Each number is 500 + 50 x the weight over the matrix's rms, rounded and kept within 0 to 999. Layers, rows and columns count from 0. Numbers have three digits each.

# layer 5 MLP down (transposed), 896x224, rms 0.0539, rows 244-365, columns 0-55
546551544465430502413406568417476538501574501487509528566560586510498436446537414485442474466456575423545577506437580521500486543531509438501509564432461480475500545448
509360515507472486546444520525528460518534474555453554484520535500481538516436436384524456474488397552536524403470473539445532417543486469471472481478500417464459478530
547616489383520473477517491423473532576593564408579514550451455425498583561523519538552537491532498601501603532557491384429520492506459497483591541510501491522417504503
436507502399488507509436543408538537472494529535489460517523599552540520529488511560500464435554510413507510468472455545443478539460499480450454523570523508499467498474
449528473421507532462432428564578457532454555545472571482518437473469542469558389455500589467430527478462443459553483493577446615436503573502479503422518515427469490380
497492469473541629477446460497409571550388402504465511571375514498474463497555522547431497510490345540496622489544520424576482509464532576525449553508539540489536508537
473542457492361604465572510569537574480445513484526579435496422418434499419534492560517520531461446441510569431485487520514596593510512458421474519564532485563514467445
480529490522555460524494512495491461414525564579481534549583419511460545419543517492495459475465541516549499511513564545540513422460531438492481428544459500474564479610
485555512493500463463484466488479493489519503565452545461455457507502534517523460476514533505526495510475534520510487501513551497520514551503495475514533529473614521491
547414440440459470471483441435491441538537424423494483428448496425435484569574480525465531459556513537474502561447464489490519531520461548421425482513522422494509511533
568542501456520461564448705354582499440445519499521566484540487553565476562511510414463487564463522542436528531558459480441555572480424547538526430522470560432633410518
548504449488487473572497452525482538513568476500527486544451483573598537446502404561538449477419514475488437434510555511528597551450561569492458501499425491564475551525
549479474510492584520539392460360550488597600536662528398428486529498500505603485436534522439510482580448478505437495496459486543524460509518427460561490498486520524516
506457497533534531473524443487557476515540462510563600530500518477586499531476495539478512485460511547477516488482489472516531573543580506468549536510504500480579493530
498431492448521493543411510461458440516417427493558508530516509524470531507499446456495470546568499562508489425575497533540519541490485532564481405473448456463486486583
502504482518489565455440465514543509509547435522446438462509491602484490446408587493498507537481474515492349470532451455477525578531438494514478587551464430468536500488
507451528494497581441481507477484472491447552529558399493538547436493511533486454558554493462399582472583467433521498503556535499559639563504493568533460581486486551496
501451562439499508456619532452448405451489573613530491457456446435535501634554477560450460509448404523447545461571423461536486466467534631431497466552458529566496410557
566516439457443489468518481566468493520472486534442489526518574467486484599508523487485476439548463623570457396487493486474528556542347445460461573533411515506502446409
443494493533563471474599555564580523539489453506510381425512471457520486521607513404461606489493546525599430555546538465549512456547528558508486466587490516411437415399
414441512490515507454497445448433575535461485405463541526471489493583458507487506485525594512521504460532563467468529482485532463440467562509394550444504551434562452447
528487430563565475484586521450602524440462497458472468518508415466464458383424428527624543526570502436417494470523548532444489575530459553472568523580483561544495389447
489510500498477459520492485496445557368504509643539511596463524353577490502451440547366470526487480577471502522515478464599437501489504536548569409565563532442472578514
505500446489537344506574458517542452490537589494381391540616426432496561499464509508370541501520490497566552494491393553524424461491497516472518495540426484464514619418
441540481482528420512539426454555517474553508483531484494689510510417491510499415523577523566424510524566532475459552518376461497544437424508479353448472414554491524526
538496442499571565510467573425577543551538413495514690628502475429484495503464478553475565485471548592432471608556483545453490521539496434581554625487521449527433469453
483372530563512595440477398562485409710493545462431500552439497489460438469529512537611551481476555502503456443559441511481501526460401441415537596578573543521554494511
522504542487480586484494542491539510493459504558430551475514582496505525428491596463420495508479567584501581446581528504415519441516505529519530458401512537435510442400
541580518545511509521518521481406462430469416595546522509549469546454570470498487423506480480486560564530493452582502441478387483566513457467495522581483469439481523457
447442508477486508491522530532559624533496498497425503500510559550420478500500418486465569494515543555505499446487488481416540489476480465508478605464502521514473428504
481559589531402486431490540445549498537502552440533503504407434535473448499646465447504510399434476500456587639526588341507395492473482546620502401563547472445571482589
450497501467470464499493499542502519534456547472480505565582483512554536493452501540527613548537560525512490371520605525544573461499648483383545544520518423455566487510
522563513522555458395584461413517549450548487480478546564472501601490503533506531519435456538461543478482491458496564575471458536513532506393445507548427503599480469458
498537405538568545439347544514536506599481488542519503553533492453458499453458499437497428507538547499532476486484540458492470677403469635487537459468512505513585374459
575482479540412484459460483455526431497496595536456506505517402541590573540547494400545466542532530595541452596392428502482506522538499578511596563463541391528525389509
508442486511489537525508551464469528553441487481522471558611547488526579547534492519515423474414552493415502531429582429459497543480470488462507442533510541559492450517
482433483496562521424542489495493483473555447504403487554478542553457524528500432519624551437538479452544459517540512439544534501520525451468477608503502483569464529473
402565496502560440410393440522522493565531528479491511575530485541544512494439524486444487601505450529507514479504440516516511534402403476502512467486411482416506556530
472467546481459581509485460508466519523490433508484545546554469527508588461375464530458497554604523459520590483553469436575524548549459455550387512433522479463527491568
525538605536612482565472527428583478438398526517562469577464503516540445544511515467529547427477417485599530480514566504505493453485545482529395478466483430614496466472
536392535467538540540447551522503581546549473469478490520508507449422463553488486525525528482494579446495506481489468522456469476553567494513534537500400445555496507444
496580386486485486403426493477441423476510498421546610436482476424429531478553531515447523460475546583433523491588526415513539476449499424493611519560479481460562528421
527515533484515519515511506481497500528521534498494497511507500454493491517502509512502495473512507524516513526500507526497503490500502486495514492544517492508499516506
560534452475460467439601568538497499442482574464461496405546544549495494569458560525415526425485517481470608580491573533500467457395457585383551473499488554499481493500
402544541520556352523476613516532585450468462591518471554532394447463580651597500377419535603472497456548572439366467531456574543474490513547416501497609546537471583448
514548461476423466493509521500461470440545540502442454493515477538463487520623419501520374541496434535501503545490544413517538519488428560550550570550537543492504550497
445429532464449480588418455520422574505477478478557526499543589501488391517553467528532441525522503494420389557465519604419378517473551473466440465501542536538566472515
486542463474441467478505537515457472485546525520525472531460446499484506648471433546542455448463414569413474501424498480463535517533367563490474620483441411473553490441
444500460475499475490534491395613533555457490516476585542501453565492521460534489580566581535502407524421557461540529471548432438483509510631485539484518503545489478452
496560501545478488491535539488515392497508424498424489452575500584420480452486500546504498488549587514538516524418502525542569461507489546559583438597528509522484538437
491544435581522482511506518541508475555446458523609551546554550453526454550472498496393472510503495408473489486426520485437486472515468499509474540525454462573500583669
570505467538540536486493453495540514547582442481527480508412544445467538568566533511420489603490485531499526526570573467568523447528590518577512502504564527542560514555
454548499498500492488505558514521494507415514539510524479477459564472426355454434477568648493487522402448511361494554530456534543492475486496454559538529459497485555487
451503487469526464530354471389569592579469543503498533567511463537504469483496452536432514462544466517476516467502420469494473554564541542576483466487529484451428411498
434523475572501474393498448478481542560542521548532545493482505476468561537481550575513577492515518553434483471509475518531551526574450545542460489519489548444457617535
517624518480480531512496429506441510516584527508473519426479528481583502457487491534508456505447506514467481453522395554529541426512499544476505603516495548418420493521
446573456442529430463474473468525468541421467587487460506493414517529557603499424602465475620490478512428483513540493528548486485617523606491562572563489540462505497529
512526473527443448493492554504461533441432495498548514556473429542529520505589499443556540409507550542489476533478437497512464547517465578531375485536492497578482486523
483479539560545473506625505535481469502356506528463493520507573558523514513481541466533432550601449473513492593552503539457480476564538424500545520516507502502590470501
551410579485427559445474447444564421561475535482414540477461524482503479536552508490533478473522476539399443546525519583444473495516454436458525461540463512505465532509
528570566452542538569476483516468478418565555519462598538517477518461456528407589481570509492488513486452513435523520470515559444402601551481566489459510493513383479480
467550604554615430437495557507421536461472447485427494550463557424513517492531469551476475525491475485511443504580509488506601474515434512448510495573459578488500515449
492512467449488507479408581613600473458447501492510538553498580483472555461532453497510422507550570434491593421489543445558476537496528463482465440554548439443453516567
499441436495519512411507447555531625504538447472369477473476439445495541535440491521476484497529549582543371538595600617471508555467544542490527497512485463501434410491
568539527447500494483567481534511421540597459513465583430501483530495519425444448577469494449577544465493534558575515494413551512486524503497505531488496519442500523442
512568496562406530491520477509460472579380482478552548475528497494522497465543510541542537580533528578579509441581478485441503467517511594463480556464453609466464394450
526569477490476485521454547503497427480569496451465432481554452501407498431501496503420415551514541528621437496511452555522514478601554512559472498472497555606550539542
659405548587470577536504483533620496488516504486439431521602461487503441523512520536467529592484436454386507564507487485473526523452485372503438494543519464575473500569
547476517529522470500488499513430560487517585438499542463559481578499495531454512559525515564522495410516490522522411586536492520486582481494453497441489452490538568523
511622558501466562503511551521410435547482549552532450484506498442472523460405487554441571482453500504502471558440472491505492493442487517469385545598419502465374470415
512534573508532559533424560460520497522445436544381490508440460472528517521491548445326421476497506525538491485491513472501515388417557506602489605406513456502490443537
524512513501494494461495486584546472501417537433603454461431577576475598463411462539439527583494477617537542541513495523432449409568491517501459576521501451551539419550
526415518536463607499476504511422556544448571538605563483533491364578526495536550505519472478505502557402565611458388495531506463517432573586476575592576460459501446499
529469551487554485436562410470421400450502618609494495373568584540550388626506514484466478552582494496548411505542480411435559445491478505486467535610612548484471399573
490502447489495506487447597478575528451454498512499477481492466460429499550509526502566541464544531514539407519547530390537436495448535502441479423499463462525484475452
532517508459558538522505482464450433509502440477461484478516527513504442465647561469525433462503477536475496496504519529467652506452530533540521507507513586397578550513
561470442499478531476520501477543445494509481553503619479455487445534362550478460524475542469534453499521466486400481492481543512507484547418497563470470469543554524480
502535502519430448444423495477523544461479499488453502540520503451448565534452419449417480499465467429381513462513455529440514533464459503424558561509451550517510596468
413518456460542548530513522489433487498596449412478437563470500505523550493492532533503515486519514519444510482465607424481519527419522549484500567608509530510510443454
598449477474575532551540457515483513462469491458496495553585401556456446527460487533557480469486457607580573471495512414439557534523497560537496555404394543455534525426
505521585547587451509435597502403474577497463474512487487487513471456565519499477485570521500516497505510456562454537537510448478522598584586544432478543487499515455418
390456501458539462484500546507430587479498491532541488496536524520507446491500510486509473511478536595535532510569538448543493456523522548448523554529502537479556486574
522486527483540495470504513481484496521483487533507490472530513505498498488509460531492537512504517486507496494500499523535480493490496513492512485510470506483484493493
580535485508529496501512559553435528505525443500433391512513604539537518536511473422522420408419464515465467498549479421432472466477494363482419496491545542506426524607
506540519471487495456529403488570491532563452479468478472502496437496535475428515462570449535466498434453614565595416497459480588455471506485553515541527502408577593441
546523496473468439526536561449505428469538440439543453497557531481502498474597525482572522524400539643475559535522535505507519563491481605477457482465575420484552419500
474480512437498628583448516517502553414498593439510589572467496453488508560566521409440459523467487465520443531415565555510616537417493570527493440492465473446405519543
506521588465443534556464488536526513455428491383544505504544499553479566509544520488500393466479523476439547512422428463457543493415583553476479568481524509462467469476
438389449483465486571540564488483447521502556547554548439510497564468505481446551506430583516497498529431537544621411427522477523445449480527459511482509460567506490439
495514434482484478468550488484537452486459565503547488503513479483550454532435472519522461539451417490481529472537526531503545528416515480404554553500391466562574521536
501491471532542469600432542575462486517506516511439405558488497452429520674534384475498506552478439582418463583578516457469544510396442429409539546592442664537526374499
564584547492460530537430497575353476452548413464496548516591514479472484645472437408539518459489464478506528458514495556495583552478563513532519462373448541550442520547
477532577544474533492496548476515496476540545550548561559535557469536557585514474532528572442547521506493507529513487509458478461489514334531462530436526508526471444506
589484474467426475453528557430480597507527510468433457503473491453469524475469498498439556466585612527398463452465516516451482515506564474525477514507481495383596491527
431462563502514514412576574313452488550604512469579531546422542570524500550537534555510438553506437444501441369512483510498498588578467586493504496459535385485526475539
476454563479553547523622490499463582535496546537559466527494563476468512489491559494426477545534479432476461492498530473505461541562491515541497539447495456509505491508
484453546479483568380542455471521451520549511523535459472453491576517405469560437554509430507522535566486437395501472466568442476451408510495503561506416465471471497603
440507538470455473432432514447490476482496455512482416426513505547538557655566483420567578490582514412446470454442453466466531510569445481531549481413506449541531481502
422552485516500582487347483519435486499561481491517496506506465600490476596452499500445510512502529648562483538465484381558474461492576439454489488525400525512476477514
492578444501469468510455504523431451467455469552491558531381507541513602632478527482490401535498486557503486466505547548467471575502488522515530486360475497377437524479
522450490445545521585478455515513546542482504478405394495574458567630525576492597529504390504454434525459440528556494545548528588398426488566566540452517463503410473486
496378479428522511501450507603397470470542556500526507579465537459413565537451553501502533456545456499483554518520471576486512461411507453460411436420575476454513506514
546500511495596477447435511509607378495499450585509453592473381563463482553477654579461474485561599537493510428561499488495417518476574486442490488526596439522472424498
451539462548416476487498516493531489474430477502526498460570428543493492590485555533482562450465522508355539507431465510589546509452476475492520654483504562535489516511
481578487550452556446458532430539530489517420538467529461577508535570511438513502465529464499553533476570527500436445561453483471423447465419515501449488501619603469491
431466536532475529488520492479515545545430496506443573481514503524534469446498557527453521501512497450549496509531524496531541462442530526474495432464455540500489564524
615542408500592501473483573553515608505511527438513481495559448487477504438546503501440486412418456556499506483547399442496642552484486548527554520413609522487542474479
479496459475533565559551611483468597433457474513441607453410499440511484441518544501565547491533502467602512516530531481529519462578618492570497503516503505604548427468
520514480463446425489515621496486338579466368490462521459438439496447393545486483542571504515426516520478457552534514457544556420508417505565455469509403630496533520630
483601480514517405465515513596479483569421485557509475524545408509591582537498513446528517429499438607442446584500470626573555413553571460497512477453458570468553545498
404462431450561449469459508362510504447551535501492561484506520396487514522502558507597594518466531521537396564458526432459520477506443518595586605487519440511553396456
491504471545410455519563477611442528587440483536533549432552460599477451454477516488551545580458477450472400493533463459448562461501555418554532415517502499604579594547
518513531502466542455500518528467490415412489478477479548623555516501459457504513502517494513543553493463527524522520587514478625483505477557480471559475489557520419442
454492572467523425501449545458503468503453440489526503512552489595478515461545514524531500512555494433466496467569447503466386511575571465526502511502466562495508548472
564475507412510503579579547514533524453534519465491428497547490502550536503521537451549522552423539454546448478527579528496525428556452424518521498392474497503437517535
531580578554441435622552504500492475532500426569476509490570437494513547521505598571380546517514491443482474426461490584464510414551413502560501563482492451512521486496
485598611421423427591585551554470498443474522480577440447407492472570471408417650544576454397513486449423501446500513390585504488540527579590471427486491466454424482547
419554441524487430542533488516488614499461606550431503532505533485421568549494489552509488458571516570497409400455529516419453506495482509505479456544442522438577508486
483547486407478544514496436578462517609540533462601470533447505509486435469529545534519493539396498527601371552385442546503489579501513501461540569451470420482482549522
468577572433571518547418448467430513515483558429495509527423478520576522581486508544488508525403482465477399422518439552522481432568542478400475526423538588481606490404
473568519562474472403515418541472457422544476457406513534498511420548428549495511491495484473524517474478483539490512584452575538524518446553523585523464570509537516511
495536535482497457548500554439562440470515489540456491455481615601501487522485569491513438509505521493531539521491493466432499460491598507526579516488506475536491551514
# layer 5 MLP up, 896x224, rms 0.208, rows 245-366, columns 0-55
468530576504509489504478483529508548574517448610437420467473492538496478455553438390409555462469454449625495415469457496543530460527479481366509555501375431381442521519
482523483507505546512469451416496427440483556487376468521471540595420491454511545521501459530461575629488583504502530471483469468536466510486494414489454482538440532416
555515517461610480458522463535495483535504491455460455506548460514446503489503481454371484546472524476559592488442567497529487484512448493543539495561455525423493550389
502464471518505532478545629587468456582479558502560521473488506448545584579522566573558466319454377482532575602449426564455539491437537387467485402548566588451506508553
399466459620400420472464452523508544511560561498512537480500586523532582441468503431527427516579584510532531465437484564399444501447544541606450500513510493516576520430
446456520544474522444517444521530410511595474486468524566472538508423502541504479534433486455530445436517474513413485587441402524474524503557518459490438484559478559444
491518536445503514504474472556450460472504507503630519496422462600460441509467535467478517580481494636472487558416396507553501514491488533520450613502525563536536484448
524519529445441506467494442489537486490493472526478512511473491515481526516445485481538536534439543462478504523486482530511506519460531501535518552545486459515546465504
483537546513471491508536460478509480544502593517441558545435486439497423448594530484535458531417513452507510471484492521543507485538475538591570499489519448435508532467
407420519455593454470454476501513430561535548475467485387553492432488479547538648554542521535502403400545562503438556555551491385477393459520584503551479440415452470496
400488539509588459491531529465529464530432482484487536458572453471523431445457462475478584429545493494468463533389428477412483474533553448556521599501503495470625499479
435410511568466453539543501515517461439494460575499519423515516462524424502433574486508479483495652522507460493461467621510556465563410438505561483535510429471528523496
538442513540429502501460544482511508478514498454393494438510449502486549504496502535571460527516495540426549553529540556492457514446488490463482503486448445529470560492
455486499393445491471548489498501499483520474496417516531442534399494542480496611415609451499482468463514598433471464417510489476518530489474496459500464497511463534437
454481533493478451591587493580498510517457467536553546512536471446562594464505566436573410460533505568542558470485582554444446419564391486500551540575582484475546531529
495422589510516531545407515519468459465436463453556520459565477492539460591556543497496421388461491442516467565406396478501507536465556525530431529509511463511496447482
466422467461562470561452527407460520465501491552518528504520476513568424590440513471548521549478522473602490488483518524556546441504481546469486528454514401511554480391
637499512531470544535496501574486357474486519443483496604448539520523483555430492453628526463458467466500635551477424481563496512515472570508485473507531523415395448439
478446468532519547533530474565554416519552411444550618525447523572514451452513469463396520424456578508534528398555599467515507426567473491489502430488541431435491407439
525479500508500425530495541517475429488529592528474493464526427528497525514487504470470567541391481512597429544476518456527461448439516525430493513417529445473425569605
536453513518502454489398442491544489521565560456531522553497504581539562630519518488441568501478491518510535487514491532459441467420508519468571524443537518479511614521
552524492471545520497499566406478373572570463421568497548527532469471427548393505485533495495494559436503532519531481453480530506443500398482576419423493476550355477543
451584512486527475587412461602432544449436484593436585470510514496500442481498420473484514467526554550424439495583508461571484454473556539527456453351566548476492472512
410466454597470450514488498552579524523557569465442626438522521520521573448486566424550489463450552505462537470565500446559450444464593557398525477525560545456466414515
432532503481479472535607611518408550393484551563571449507450588416540496514487429509475538428540435566468580485454454594522466541466471531551507378513579448535379471504
511536543504603438516487501517483512414498506516560509388465396474548505459512417426528492523580468510489496522466577443565486525524540598479560500531485464469541519592
542481490596531453505595456544527461512501461566547497527496365566420452584498556472416515513503474520486484543510518517478488555445442503605410502540528439487560529429
461470570508551462310515537459378649515436583523508391543471379417597494572521515562675427573540535490454573488520487611486556492504559480486459552585480402559522527510
558455516487512482478455474513565487556547520584493516409486506417515502496493631535525481504488466524554468460507544520514486484446528526503511541463448472474513576494
476483586502603352478371521429414543452484543425531517538563520503496585583511485442563511462455466476476631537480440557548545572598466414332489449502568526517517458572
503456420507513601405592620516554463521481505531492530604512506542487562545459518649546495488567619607550488526536529521456462473548469536522556535539503531452448488504
514487496469417454560535502569477496506464460556460438450475436493491465480488478532488499523491493566595568476442532467485555476482470536504551538522404585450505448549
466437438522526566442564507550453466506445430407431414537515463499495399523457480480544480521520519453450556432501565453572429475453445397507458537566572541481409495469
657420505400511484453438525441541450402516420444459553618525549444593493448508523486593492424513458490463595495533493459526431495443439559452339558459467547629452558518
549518416484573430444534485510521417494520503534413502448539522427595521461517545471604468425567462539427513442453549399445457459456486600523540467443490477508488548567
513551464551507445466539453553511489489427462543555522486518446518560471517541524519428588444366549450433508446494500486450495429567446541489572549420546543410514529584
575461466533556494555490587476478508534564538575476446448554479489490508430464437568469529464504557522526531432465473479488499451521565511553476447511441437509525486598
453520566580565457567513474524492484409515578550465541529432567509475368552440576427487493483535464491472468566539523515448538512494531447496504543566476456523506503560
515568437512510503572470437485407448586426484578357542436484489555478517452535565501474452539462513417546497486498490523561455503464416547485472520396428489599434453545
344505455463547511485475574537620521493518513529556567490459505487547482423605549585579525535470542469458530446465483441458476579504391495501596390514501498435470486538
543436415477443498478406548521480498550423494510469478426481509511598565448568564456535557498434540559551433469508556495567541537544511712445543475458522535485486540507
495497499509494498499505501522495523506506498495517489511493501516498505485503506498515500513529502509502506498505499486515499494491501494510500499505514500498490497506
461563491545620500479435424449552534425475426517513522414432550508507481414503469480399477510433619486532458413483465466578532569441532474535474444482558442566528495514
524605628556468521593502376387616631510506494518519528424568548596351502529577589425632341479544542422564517547477608453524436640552483538504429453545627511567514448488
606508550553599512575556507620492449518618453393519487481486477481460438458499489453428501552504538414529473519533490396455536425550611497491485492444532498504471539494
483505511547555447501445413514495484465408458490559489440521461556552531541495553490524474456580480491569447529429518514465513406484403543502529524524465605463454495467
503493556436472512471490505463415550485497471504423507471567547542508517508492498516474524536443501541539525470442426447502496553424462432406465520411409454531485435516
493470517522496486464427565556521479446517405521446431507487523482472506548581510518392482522392551495559481485490540459548487499533563414502537463486396452560466415459
557444471482499489503540520557512573531472598461575480549533531544567519435423415487508538527537471565522507459477450571454482548532563494459498499452472513508494484482
541466504473460558494504533505508578463538440547451521542537486474569540461510510463515426536545560507538492521515507518558501456448506492501467487497384441574519436416
414506586470461461575514527535470643524473555618574464516460517547455480454523453593486514528537420477586458558401522521543451481555607548528344508486469527385545495497
507495520605466426557418419482522601508509536565476501489546506476532469525514523542536496461566504453537454434426454508586445513557529555520496605526475529507526503624
594501552410530519389514619511533540509472507530506434610469518516539522457464608341584551543504532464503531587550460537571483552468489516431599591551483471552558503435
499513470481491473513513567513501430554516435498500523500539470461500438499405550490482609469521454454404519480492458519479515555549481446559484557471586479519495512462
467532412439499482581562510545528507520594613551384448478527442515584545440427500546524516488469421446553520457484511533529422462487526443501524431402490519499512462544
509466560450508507532503499486496577549434507548501479565575574468527514449495465446547477503476497442489574464492451474431512539463440485488528528479536389474500480508
525518441510603535485544504484567481581522519461504482460492558495511473495471512518470404541494496402593527559579465491466487431479503455482581433462486489494469502481
432583430509496443439443523490508453538576516492477524439510448510478542531509538569494460489426563453527413469489438527519534554514454456434391556547444555478522566464
468514507467525501568469436500497493549524444518553484513524435568481469415515545462590458420542584570473499472510567396595503493504474479530566506475606435448568413494
534408432513461507513529501455570541597479567435560485453561505534516479454564410468468544465493498478515587590530442576426419500502427485595516590640483540467571443462
588532564446553450521463472544469412455496491585558454405512513494534462459513548442478488515595436499447522463425424554526445623386497506541514551406490529506482482448
594485587507559443466501441550541481472469471470555499481521527583495506521592458498445552537495481571503490519424557538523452475479513559476486475487487595526518475503
510497475490501495508464497525526448586449460497483527521458509519421483471501508499590495573520474431496465494560479448517457434512549462487517529412475467507491483382
428537450456520575483427541497515488604541426435523571499442455582415581597470575575510509390462494464456471474501447517471493473484422394464492577432501430505523460508
452512441515585476492526502549472435476497554533462544485558528402583413519435559441506475487623477518459462541429524552566486450494528517535482420451556468579487546419
485475463543563421506464464512473567452556475426552455578519497420645574557408529524544530540452515456434521514488498520505566600494453570383478444447480474501491551487
539509586438538495507558590512452512386516511463444470531554540449480541499540522410534493433476503470372446472542485493505425467500466453557597502477528545441488452577
491503481508550456461519579412560476568536535494459495544563521579461442468600467556471501513472439487535474475531464508462528430464470425441503535620433467454440520427
581502383518548462538517536461451553515458477534552532486407581552480414452487542439580532544572490391548524484546466355490478467504433483456583438474447503494534501595
487505532543559443508532522552455454432606436489588561470567517525455465536481462476667516500516467439529499456464532511517493555597554483500460512572430511473508432458
520525522458531432564448537523515488559441468483497486416474528572463493541512416387491461482529471512541597526566421530474556442513437458596457541541479570491395474496
444434541534555468481410542554490439535587486486446485501422401490490470573489511503354552524498413519529453458527486519526519527539460513482596474536450533452443523539
459556484482419498532509457456526484581459495413432417493447436475471453509343559468543531468474517615522585459525455454539497517568540542472492407483536521536500470414
428500598502467480538531546447487596499445496424409488523399460518485437478532552529454619487510554503503465519483417548520425472484577472434542506523549534491445433547
529569454502423472441433497453502481420525561476487478483561427516488495489528496496524508390537469520544552465545441555511451461527494538465500547587477453483451504498
513583457502564409456505574409486496491429459625483519520514480482464585503549503550430501492497557478433621458563414486495389542482497470429481437551507554512445569516
522529539514595475515576485446459508466468565461491444540407577471394482446415392505460434553510473543533555528661521518537454441498485482420472452549597504587500547606
536509570463569510554510487533530428464460476548488507488598421505550398447526542540509421534538493442536479436491428483435471475482493494577614438455495547426530519523
510562391524477520466421420555620445537476523564452615566544541468418428552487528551436651513477497411475520492529499491518465400459502607389533531466508533569441478523
482489437572423553524526494459559469424494508516519411457420452512361463466534561513466538453501506533402618578516472446481495456500377425489437512506479512522496497583
558480496513513486410455519577505515534445433531462467552542549485476480462490504542487486454481489473524472542462508536517469479500466523457518501511528485494516493461
504498531495482507500499511504479494490500493477502500476506497502516506487502503525500500508485501490491482495480510512502512527495494509525501521516503473500500512494
537612471526490385582520486507553528453509560513598425540446489542393524490457468521489500504536502541421489454399510513606458590501432603529452615457552519560552438566
510457497541472453481506385422490465466468569580505457426512513498448376470539511442531483485554562513496482432497434540439458436531447529550493494484611556577466502425
592474455592466499477460452511519509488419550503484574513477486546507484517448533469500497573491619413517551424427599462482484455472398470564427563486521421514487510502
454470520532567460539486573508616491518390500494512404542534598415518501580481538462483422513424530457543459533532417601649387472484463434477583560525527494545573544540
472451417576529501432450524459522473500464450581557553425544558522400443527505459490508449540560512486632437469523511453497484536508564464487573539455561550566490378485
483460469529510486442587439498551443459468519411542462524477543447559527523468577399623542476420493525469547514485600435500521563504448508483486502569528515580490504333
461531535535451457439416521456415425567495450460468589506538455478494451467536497488568475484530433451429453422444502491518407545536478503539416573490547520471484518511
450444560610606380454552523513464490428495432522473536468595461514518392460465484589523560458494546458546537471392562525433420444494569484465388489500577460406533507547
496474531535475443456567515526509499540603424560542547427464505430429432413474446489479529560504477539541457551410556473394421480505515542435533350491512414554535525556
525467412494499399485472536505465562515502394544522527453470495523542536490477505437635444496602518611488556489487499514469509462460516518474528538488556475498475436444
572496479475566439561525444492515537498507524563469479509397501598482499398498507418488490543511480502559444490437514510509414558540522498468471409459451499507421460591
528489493419518421461554417592453534387562499536493511600511446474444443552461497411394517432507507533521515441488473508481532415475422435392521530538530642513477482465
499477538446583511473480449406481497552451478554610509465505499472488531448465484422482557480508426487458569452517502554544514506437519403528545512627598491476426458511
492393463446479448558478473502567506483545466445483512512522403474562566503475447414548560426505422491496492514507491493469512456461571485517514439480585443477543535398
425422597523413521457377437524514518535446540444504578533470580495543457581446433521519508446515437467565477494503573498493474502417497615450488488492490563522500419452
499472549557498489400558445594539517509445624521540558395581555523493459516453579511484409446459452478554347450392513561485457515469558464541439583462559473470454492452
524466538476431488525534458478511514469502486454421427624498567464575444394584472576443471472439544434507523492583511436534468554558522450420462449540525405465487497548
556443477542500539505531420442512503605567384571449438479466399463442478585524451496446390407558543531470428461569481530524519460552510474480493482492425419506455460509
433508529566403538530518661528332523594450573423446524410460452483597442447478481525492554423572501487584479422492479555477428506497428488516447382430522473558407408612
511471519425442497435487459508539639560478622460540462536491481553492512430454466496444454492458456513579467510471457478519518520511556449431557452420448408499550467569
604509463518510456470533509471502535505521526539489420543462506471485545533474502442442461504568507474452463468470579518517535525459510437516414430501582445544564491485
472529466500569454577460539498577524444578488534469421522515558479486545508525562538443540506502500470407515469463521550552578565482434423497487378520512551431558617439
474456486481493522487590463535506517514559479522493516464500544496542574570515519499505511550521500510517542549488544502478493519470491536529520446459474551501510536496
435530498554580567449464472443473494497510522518554478476504421518501491506433578531490510444551456439539498546512522502530447533493537417499425542451403455560546509586
426400577439464488524430473530534444538494587521483542469469478530472392573427538397589539524511443529547475595514507531499489532477490442413422461487497501484472497464
507369489444605572418527431566527444442521485584464554424535388501507433490551531536513539510451560533470443392465441453438531391564490493554491400555543479518402453487
469428456559494487507446469489540449480541487600594540486637562518356379447569493537443551348417515467485469496529534468453462551507492524539508427543540471492466482581
427501542503474605371531399467424438447543549473446510612503486489470526553494507485526363376519522503485511500487593489533450555473545524590403434423505487527437530384
517514488525464510468535581418489521474405484575510514457471488477596521424459432481512570573525527440492502563455487366450507494591440529337441579528489500515530470431
509452444453528480478533485504582438575550417465480442510541475492557512485399516523460478437491534513474466428463519543441523425479563460565454339467514477503479544504
545489445480537510523457487398514513478462496458494417458614430459631508458468614532481572561440496506507460515522487515468567558544496448497476501476454452554563581435
457482524530434529524522420473517503583521545563553467512522436560387332492472452452438500508552548433535568389475537432547467456490596481452447421567497432527482544491
449546551414517549596495466430508443586496532411463514518549585514489458611554496505542478461616521485504468427377526534567491589431481545491441603505502479502575527529
566418633435575547578573475485586418556491446555443518408490618538524527574394581533571563601545549441560411497497523521494368536501467523494576496386528414369548567515
548449375495480466505589533511501522542502454510499555534537504489527464528537512533548501456481432504532483477504517510543498498434568523547548504476505434538490574573
538532493402476550469504530572553442433527423506484447521600460502514499438468513568605520493428490535511545552498501541510436571478452452521539435457497440600509551527
548540478536557490418462558527472507466440561582487455504477347560595437443470404464491513536639485489515546483468533506494450457511548545529549507523494463467576436544
563472503546481438504509517456542557512454511501465502515467531411535536464478566505485466527510568498594466405559467466546549626457491460437437515537450384553488516505
553468539544472500476469508496446619515461384510520442459454433458420550489552487474568520428474552453511567429444469490527505550520425480510434558552476519491424445468
529510601515420497576525530451499533496495441469464452527398508597445497448520460507573462568542520469557579433406499406514482514479524439450503415577505504503513482500